Weights of a small GPT-style language model, trained from scratch on English Wikipedia.
Size: width 512, 8 heads of 64.
Each number is 128 + 32 x the weight over its row's rms, rounded and kept within 0 to 255. Layers, rows and columns count from 0. Numbers have three digits each. The size before them is the row's rms in percent of the matrix's.

# down: layer 8 MLP down (transposed), 2048x512, rms 0.142, rows 635-681, columns 64-127
# up: layer 8 MLP up, 2048x512, rms 0.194, rows 636-681, columns 64-127
down635 093:110230114131112111146147166131131199121103128109160203164173191133028091099121116119121169150165118133157126130164101128156146109160151109163098091183184091090143085106096068113072125165121107
up636 099:145099074141125116182176145090142164133176138125146159160179082109112161179121147157183199089130122115227100119116147215090148125094111166128132116165150147139119085053110121125162169165132151
down636 101:121178112104136169173102158112187139079103101138137081081121115142108139108151119128200084196132134158140140082155160165134098144149100127114211131183093100132197148094128092077137060136148125
up637 096:108089126122075116138173165084215195140087163146125183135104142079100124147157147174135165132161170157114149100082055065178091130100128150141174114127094198158121105172150121109135130134172080
down637 095:184133061099199160104046185076093164157160129104118142104107154113140095069116092077134102171125055180162163126116099144124105149084078114126071151072144143074084124131135128146158107094126118
up638 100:128140179141148098177121094106123149133043097120130149088126097094117155140060136139141124086111158166157141119103158096090158121091115103139154124104178116134096147154123139093116127187164136
down638 099:093135109112090166095095170121106099103099115161104161110144120116182146183107155174032103162131127116147108116151118122149174086152112161107155140121140197093142143135124100142135094088138158
up639 087:077137131106160127084152111172148120167138085053214147090185169160133116132083209070103088155152135140169143098134117164091087154134128107089093110123123133096087135070122162138114139148159143
down639 093:136134141130165094116139161147141152178124073085156187164119110167128099086181111146136100127121080149155109137164148112154112148137135089190135122127119098123159138141147179141136124082103196
up640 103:124127137140127159033129111101117138177084151111146139206150143126091163141126140106160160166163119073145096152063114123095085137138104135142144186132136118153097116180130129153120126072166104
down640 106:149112136107128165151145130091166164144111160086161113159116146035098108135124130103190174161159149085128116118118109091124091125185155153127131166139115160171153133137187138194116143092123134
up641 101:095168138094093146120170152122071071090103145179112114078137154093127134133185172092107100140118102132147070168151105107157153125121126172107114105158114158125114147157116128082121125100142103
down641 101:120110065072115143166172136108120170117168119133152144073209096075117171119149128136102113154111113082171162145101083141119162198092152159129156116146136113094206106107121104153147085105165148
up642 098:128126132170158057119157124118157124147167150172070068139093143191105144110141109142116130107174113069159160162137167121122120137093086121149119177122116156093097142179094182170149164119165179
down642 096:126146154180153112180167160130095148134099093070106109154100119126118047155085178171137148078139078140102158177147178194124135130110124102151170054117116121123083107067170186131177163087084132
up643 101:133141124148131097146188145171080071079096175102163163122126103135147146097058123155167186138129192124124092128207121153112076163128147112079142210146074079091146124077093140125111145079160197
down643 096:143104132136106130162129143179131111142158148088137122085155170173097157075070147127131102091170130101130115117185148155126128116160105086151139147168148082149190107078131133086148146149201132
up644 100:114075160180148201104108174184125092165149152171121132150104166105167114150134138111089144189103093150081142170110170124122095131199100098138138126132165155160087125146135132027101128085157132
down644 099:116114115125122134113110157141141180127120116162100134095133179153098116141100134129094142098193137124107125117121168175145086118121164092145096130091168101119102113086092210065074118093102124
up645 105:160078164097107139105147131083121109062092074135142157136106080159127149128119101133153062162151146126111091118094126112181123158192132107059102190120175129192164114127123146132123154084108149
down645 091:147150122159128174090077123109128136075131091158105115142052090130040067142121142134118146152112101112143071124148140134155190160094213087115168132144168127198080124164089168057132113152133127
up646 099:142119090114140157075080097108154115114104138135114095109154137145156124157102144192100104115094149058131094063097161123203108178215129150158161132130173100106179099130098140103146112134141095
down646 096:116168135131107128111136152180154144097119148122072174073096177158140177142165151112121097175147098138129132118107207158147098119177144143123157108131128102206136166133078162151144175174122149
up647 101:119122134101096163094150173125115152120068098159106107163027219110128130071188125131104127137083103076151081120137124090189124074124128113121137196142141144130112160116127164067175109129145135
down647 104:164104147152191126173029177067192192139113074057107157096134170114161136125126130065104136148133188122108154123135148149165130085150144167148155103087101132202184102144143074135122096100161090
up648 093:095128118138164148167120072195120174133129171082114061110132119116141124108138095137130121126149157104110126122118146115098115161113099119112152134081097216097123097089066065115120112112146112
down648 101:110130159106131137096180124113106145146120140082132125150116121142146120114122146116109139045141106153098117139131164110103076153063144184126147120149108145151164152145119148123153163126131138
up649 089:146060151121118052129166098120113118115071140139105093110153080126095077139136124147120189122154145098118069114107139187141145062138125166136158097086138166146147095121141125173168177146100118
down649 096:153152135087132146091097142107169163149146146121135193083159117132214125087133151129107103139145062138188146127152100115088155159127181152140063151142109127142084090117097156123103120097138126
up650 102:108127131111132132122119104162095112147106083059176134131061180155170139130124148093167106102138144131134185099122153144177131138106120188145121177140131113085176107114121077145097124108133114
down650 102:129182131100075176146118096132063087159154100140124127179112149127131118129129164143114175156115091118080127112087138172155146150154094126153116138181133154145129146166093103115090102117147143
up651 115:142128118104111099139116166103139100136055127102161138179118099085109094164118123150164164155092145140109101157143158084134184120118129131073072120133127131113069172091142108115149125073120103
down651 080:098140130122110093074101187113072101098077107175074150115099133101061124091146120121094140148120135175155095181154146087146194147086183147130139136169134096159080107157155069190106104118139149
up652 098:138117098141151164119126185119096112084111157140109081161083136120141144123187118146093166138142103109111115108201081089062134169147099123164087083087153095147154163098134157124139160138156133
down652 095:138179132112161141135118142115118100125102137137122110105103184109118136163171065093074159114131098106115116112135207162127150037075122136097167147138137134151048140101154103137122145160131158
up653 105:083152135133119148099119083153150129125070158211147137171096116199171156166132113072124096090109123194118128129101133130134122133106127120148147111112153167180093153110083114076102147142122141
down653 099:092173171099119126147107083123171143156112145190163169158116114125103141136166145138106091100164087159139139140164090120158149119092122119151120084167097122106089175148113102123129143098091156
up654 094:110113182153179138154198179117112058162101124101152119092162125181125145168141159100120116147078091087113189146149112140095044154168087169104052143103151120157074088104079078141141137140118135
down654 089:172163112125155173143137167092115102138124155134111133116149102126074081077157151099131103145148152171113145191096146086096148144110126059129064133118121095109155141084105195148151158119120155
up655 099:109085137113144112141141120102058164186139127069174122163163159131193104111150062160108075144149111115126168089168122093190146131103073165129124147069136159108166156168132139092112176154169214
down655 098:127093224099135126149166142165138108092066135165124059153126146138081166127122094143129167159173140156137160110167136095129127097144107140131139115121120133198173149133133170054146152139163105
up656 097:128113098151128121083077119087157166135088124150152093147131145115090161112184160153144119121135172137142090128115122111167129159161127146117070105147149085148170155220112127137092168125108113
down656 099:108074102148169112135164151115080197155173141163117139206096125100125143128204153143105108183038090168147138151135154142138056139159143120115152182193095181174150128170143067159143202129092163
up657 104:183149130141154109156153156183151159178152127099094114112090181158168121156133127162136119167132177154111172125108104162127112134181138149139108096068096094132115103139167073108159099145134113
down657 111:109137126140088106171188125144064122105186204119101133127079132125087173177170138160144109089157143129146177105146122154107144102149104178153096125117107091154114156147114115103130050140081072
up658 098:139139148120184174167157129120155127130119075165131104116143136138100171123130111155181147183119125091184087103159079125095142127105156169153125179164137119104128058113157103131132091135124111
down658 093:153132080158111188118107147136155131134099049164119111130046168181111138055101112123068129071137133079168091119076053098123153132198181137183125171100172153103139063177158143134091064096143082
up659 106:170175122057115129149140144137157175116212080146119093088106122178108110187193147147157142131111119107159169161101093150110087100130136146150136144126109134101140164140122138098155103115192114
down659 099:136088167079131083143085135138159122126146082124083141099172136109133134082172098098133175140112093162091095052120109163159120103103132168119140181144113110106130154088123164092109142123116097
up660 116:200153143154206105192096170113156097151151122138076061138123116119129152082102084129128111082141093118110127162165179125137143092147131094217145111079166085134176089091106071151121170110147089
down660 109:121170179139137143128130187161061105146142110144085049179185126144173175136146130105089116156133144089087094111115135116098121133113122092173165094121171041061181081153134132191135182158121092
up661 110:188129148135129097169130149143159067099124065140132081109175085170135109178120127064106159169172115137131088158133124090157187161108115166119127112108143197082168119122107116098143094150155080
down661 086:162118141122117093107128131128129136115149114126118095054084039150078091083092097074119090101130125167137055119141232134157189161144124178086182100151168123125110153152115115177093101134084157
up662 095:197123095170120140174104136167119111127115140151144151163157109115090127132113118091152189102112165108107129163149155152133118080086157172152123085133134194101138114120090161080220132185190121
down662 092:125099096139089068131076166131147103094162097081163117136105078164096094139161124132118087165112092140147110102170113159112095096137191149150094117120106090138112101081142185150105094102104152
up663 097:101088046171076097132133082130131178153103154189117131159127169129150123126098168180093092127160076174121092113091158154074129080179090058121154080089146146154118144169162120163126156088107135
down663 100:142113090095110089124149110120107109174097116158071170090179132071153073086057125162153132089166131139128152146161153166102141171140117076116154142110133152105117121192116167169163130087142144
up664 092:159137144121150129121056151149172111068100103092128169130109126118171117136107112119135118122178162120100084128117109085126176135144110133137161142120109109147143124095144082112113092133128132
down664 098:163122097106133140094145129094135101088152174111114152117128154133142129111125103188181119101113094114154086179149104080105178152145147141107116176123108110118124126099095135104180088098154105
up665 101:070126147091159135145121142182164131099153119126090171086121108103103136173181077127053172098098164120141184137157163080130137147099161125127239140143118143175115107095122110187147142104201099
down665 098:179130107147173088092138132157116150117135100194108119138156133111120085121152152098112113099119117145143137081136184123097184116148137120152105126122158140157126117133112089177152102157136065
up666 101:115114152180178101117140133088112121066164109122105124163130100156155141080120137073152105118061136115111126158138111142172137149113058147133164159104128061123104073117159133162127116104178163
down666 104:128103124164163128159103161141128117103210115076091166170134130143113065084107212134103089107142146154096117148148128107180144137159131164114131187135094104129112120131209105159104140155180108
up667 100:106135148171168168078105172185072111089181129085112153161172092161142141116134142065223115131114111140127084103122175159064102115137079132148125178092102115123154198108080144122103102108114182
down667 102:085100136130103118159122176158132172132135165100115173084150107166118160130176134121176116163106170071128082135120133113127111109101122152084100116115072101184081232176105135083097044092067163
up668 100:109146155138078111134104109146108123126185105150135095074133112101102189166098178168146124120204164079110141111062172140155150109098154129157122151176150122126095097148156063148171082158070084
down668 102:161124132128150125136128113167131126119141103129140102111140107100116205126171101045105072119142130164152147090119136113181166148110105116113105130120165095201145112120170066138137135172102077
up669 100:064197121078127124160124067135175132117112124112157085114121114178119107117059141108104157194062095103080054132137102145147170114124119171102118126131151103124130163068146080128134172223124126
down669 099:217183156157100099149207158164085158132115131149150099101150123181148118188134111132075149148088111118103113108133120173140124124172104095104161191108120149147140110129126081111180068135177099
up670 102:132093160103111125121132117136125146124095139136144139127161126155115070142182183201076119100148050116214148104138136168103106124190111184173171151176121115147158120141115171156156111082103091
down670 102:181192148127109156161101095109111130183121132169104123116192109057059136132172160109121141142166073099196159083167163092158119117134149155162164138135153116132118077063106147164080090038140082
up671 091:163143188130115142150130150065111099168139107136189092170178114122227122120114159115133102125110091112163067185111172122094168101100129147086159170081123101098145067134190138163137142112165126
down671 094:200155146170149124086103092145134050086099088111143117162088079087112094136120121138148066109154096086069156141169126124111164188148169064132168121168155107176111082151184100141163160149153153
up672 092:106139125135106188107136124113122116185176183113137087103193166088128165084107115160121124166122193093100112091119129069167083187092111173180082155144136207154120089141094071127120125178189172
down672 093:152116147119102100108141147059167104097156191099121096154106068108182186106126121130131140167127086118195120146165050165178122107178097131096124112106119135160079086125177136145132172145112141
up673 091:109075151057128161093122144085140075142120105158127126064095111113131081151117108026111165141149162144126121158134113132113133120116159119121088110162173126124101095055131105070113166134128174
down673 095:162092099185145155112166196135130088106131144161146117124210051167191114106165030127146168138134098113191062119100097128123125096129141131142143119108176071113130097121146135127101194166118116
up674 108:148162100120128079129095131160135110088064106081092163118126054100125175152084192087146127131118158139136116102187155127074104104162119173080133133129131118133120103119101137180174143108175117
down674 100:121191117146130142167134121115186043126117119131102164122070119108126152126132146120178101125183101144189173162108128110131149151168140184122098079124139143119124086098170131134150115141232111
up675 098:059133124117120166101144113102122137121077125080088087114096117127140179150164164152141135128124061099145097140165129119105106060104177081143134143133110140143153181104122123080151074084166137
down675 103:157174126114103158100128115132133106102049117131097098162169027064107158149113123099172100089155131138137127115149125069146113089131083065142102148115125095112098121134042138164098163056113137
up676 091:117201082140193110176115121197136111130148111161140104162132138139158067128122087154114119130145124089145098160080112153156210116089117113134102125128114066066165096114185184156094115098154145
down676 096:074056128112093057124147142160136150129088117124147175111166144154152188142059125127114120119125075182194145112182094067164155127089156192136138127147113204208120153115112083104107124122074123
up677 101:138172145136088122124129154188118137062141188153086121077144100122149119126151144078100158102130079156091097150178133181087090127096073127157090157180154106167084086087102133129107160106152135
down677 100:120187147106184151161086160118172201022087138107040093108108129131169165096072141081105151133109169120109117094156153128137138207091151127123129125119133162128112133105134102213124137167134140
up678 095:114083155123177133111099056134121128155152116134138114102125177078168107131127173138128100132171130048125152127135094080181091135079153092145126141125144129188125024098120036099148112092207135
down678 094:153129074096077105095161085162088129093120091124080123063124099142122159145135114096149135171071150133131191100141125135063073123137124088108115167157110158094111112079109109164130092137162110
up679 098:147171130110147046140152117071146104102184024117122127128119135110189139080138143136097101066139124170125100145110151100090149127146133109139111054111111116145144101170105099047101131113183163
down679 100:142104111138150143130067134085112096090167087108157127155124139048165114118105149122076098065145115184082122165117116090113112144183141131099076146163131077101107166147108112109100125118152164
up680 098:127063098152151123138125182133081181149134128117102130145111143086140161113132174155127139121181136127109130121129160075134117136126112065079123106127071116127143146191087110172108133140081123
down680 095:070148172137111107180174162085087115140215148115093144157123177175130126119063108079109119163158138156124069123096111114103089092090125146068115164127104163086130119156150153152098131160125118
up681 094:185123125135153133104153143071101029141123125107054087120145164141107088111187145124139142158115188112183110195135115128108099117154114097117160087164107128111088144120110181088106126129114137
down681 097:131123109191142135137175149144079135124146123132110092105090094131109139122116108156121153187135160121122152163163151089106180065149117171118115085166126124139150088159103074117107189190112076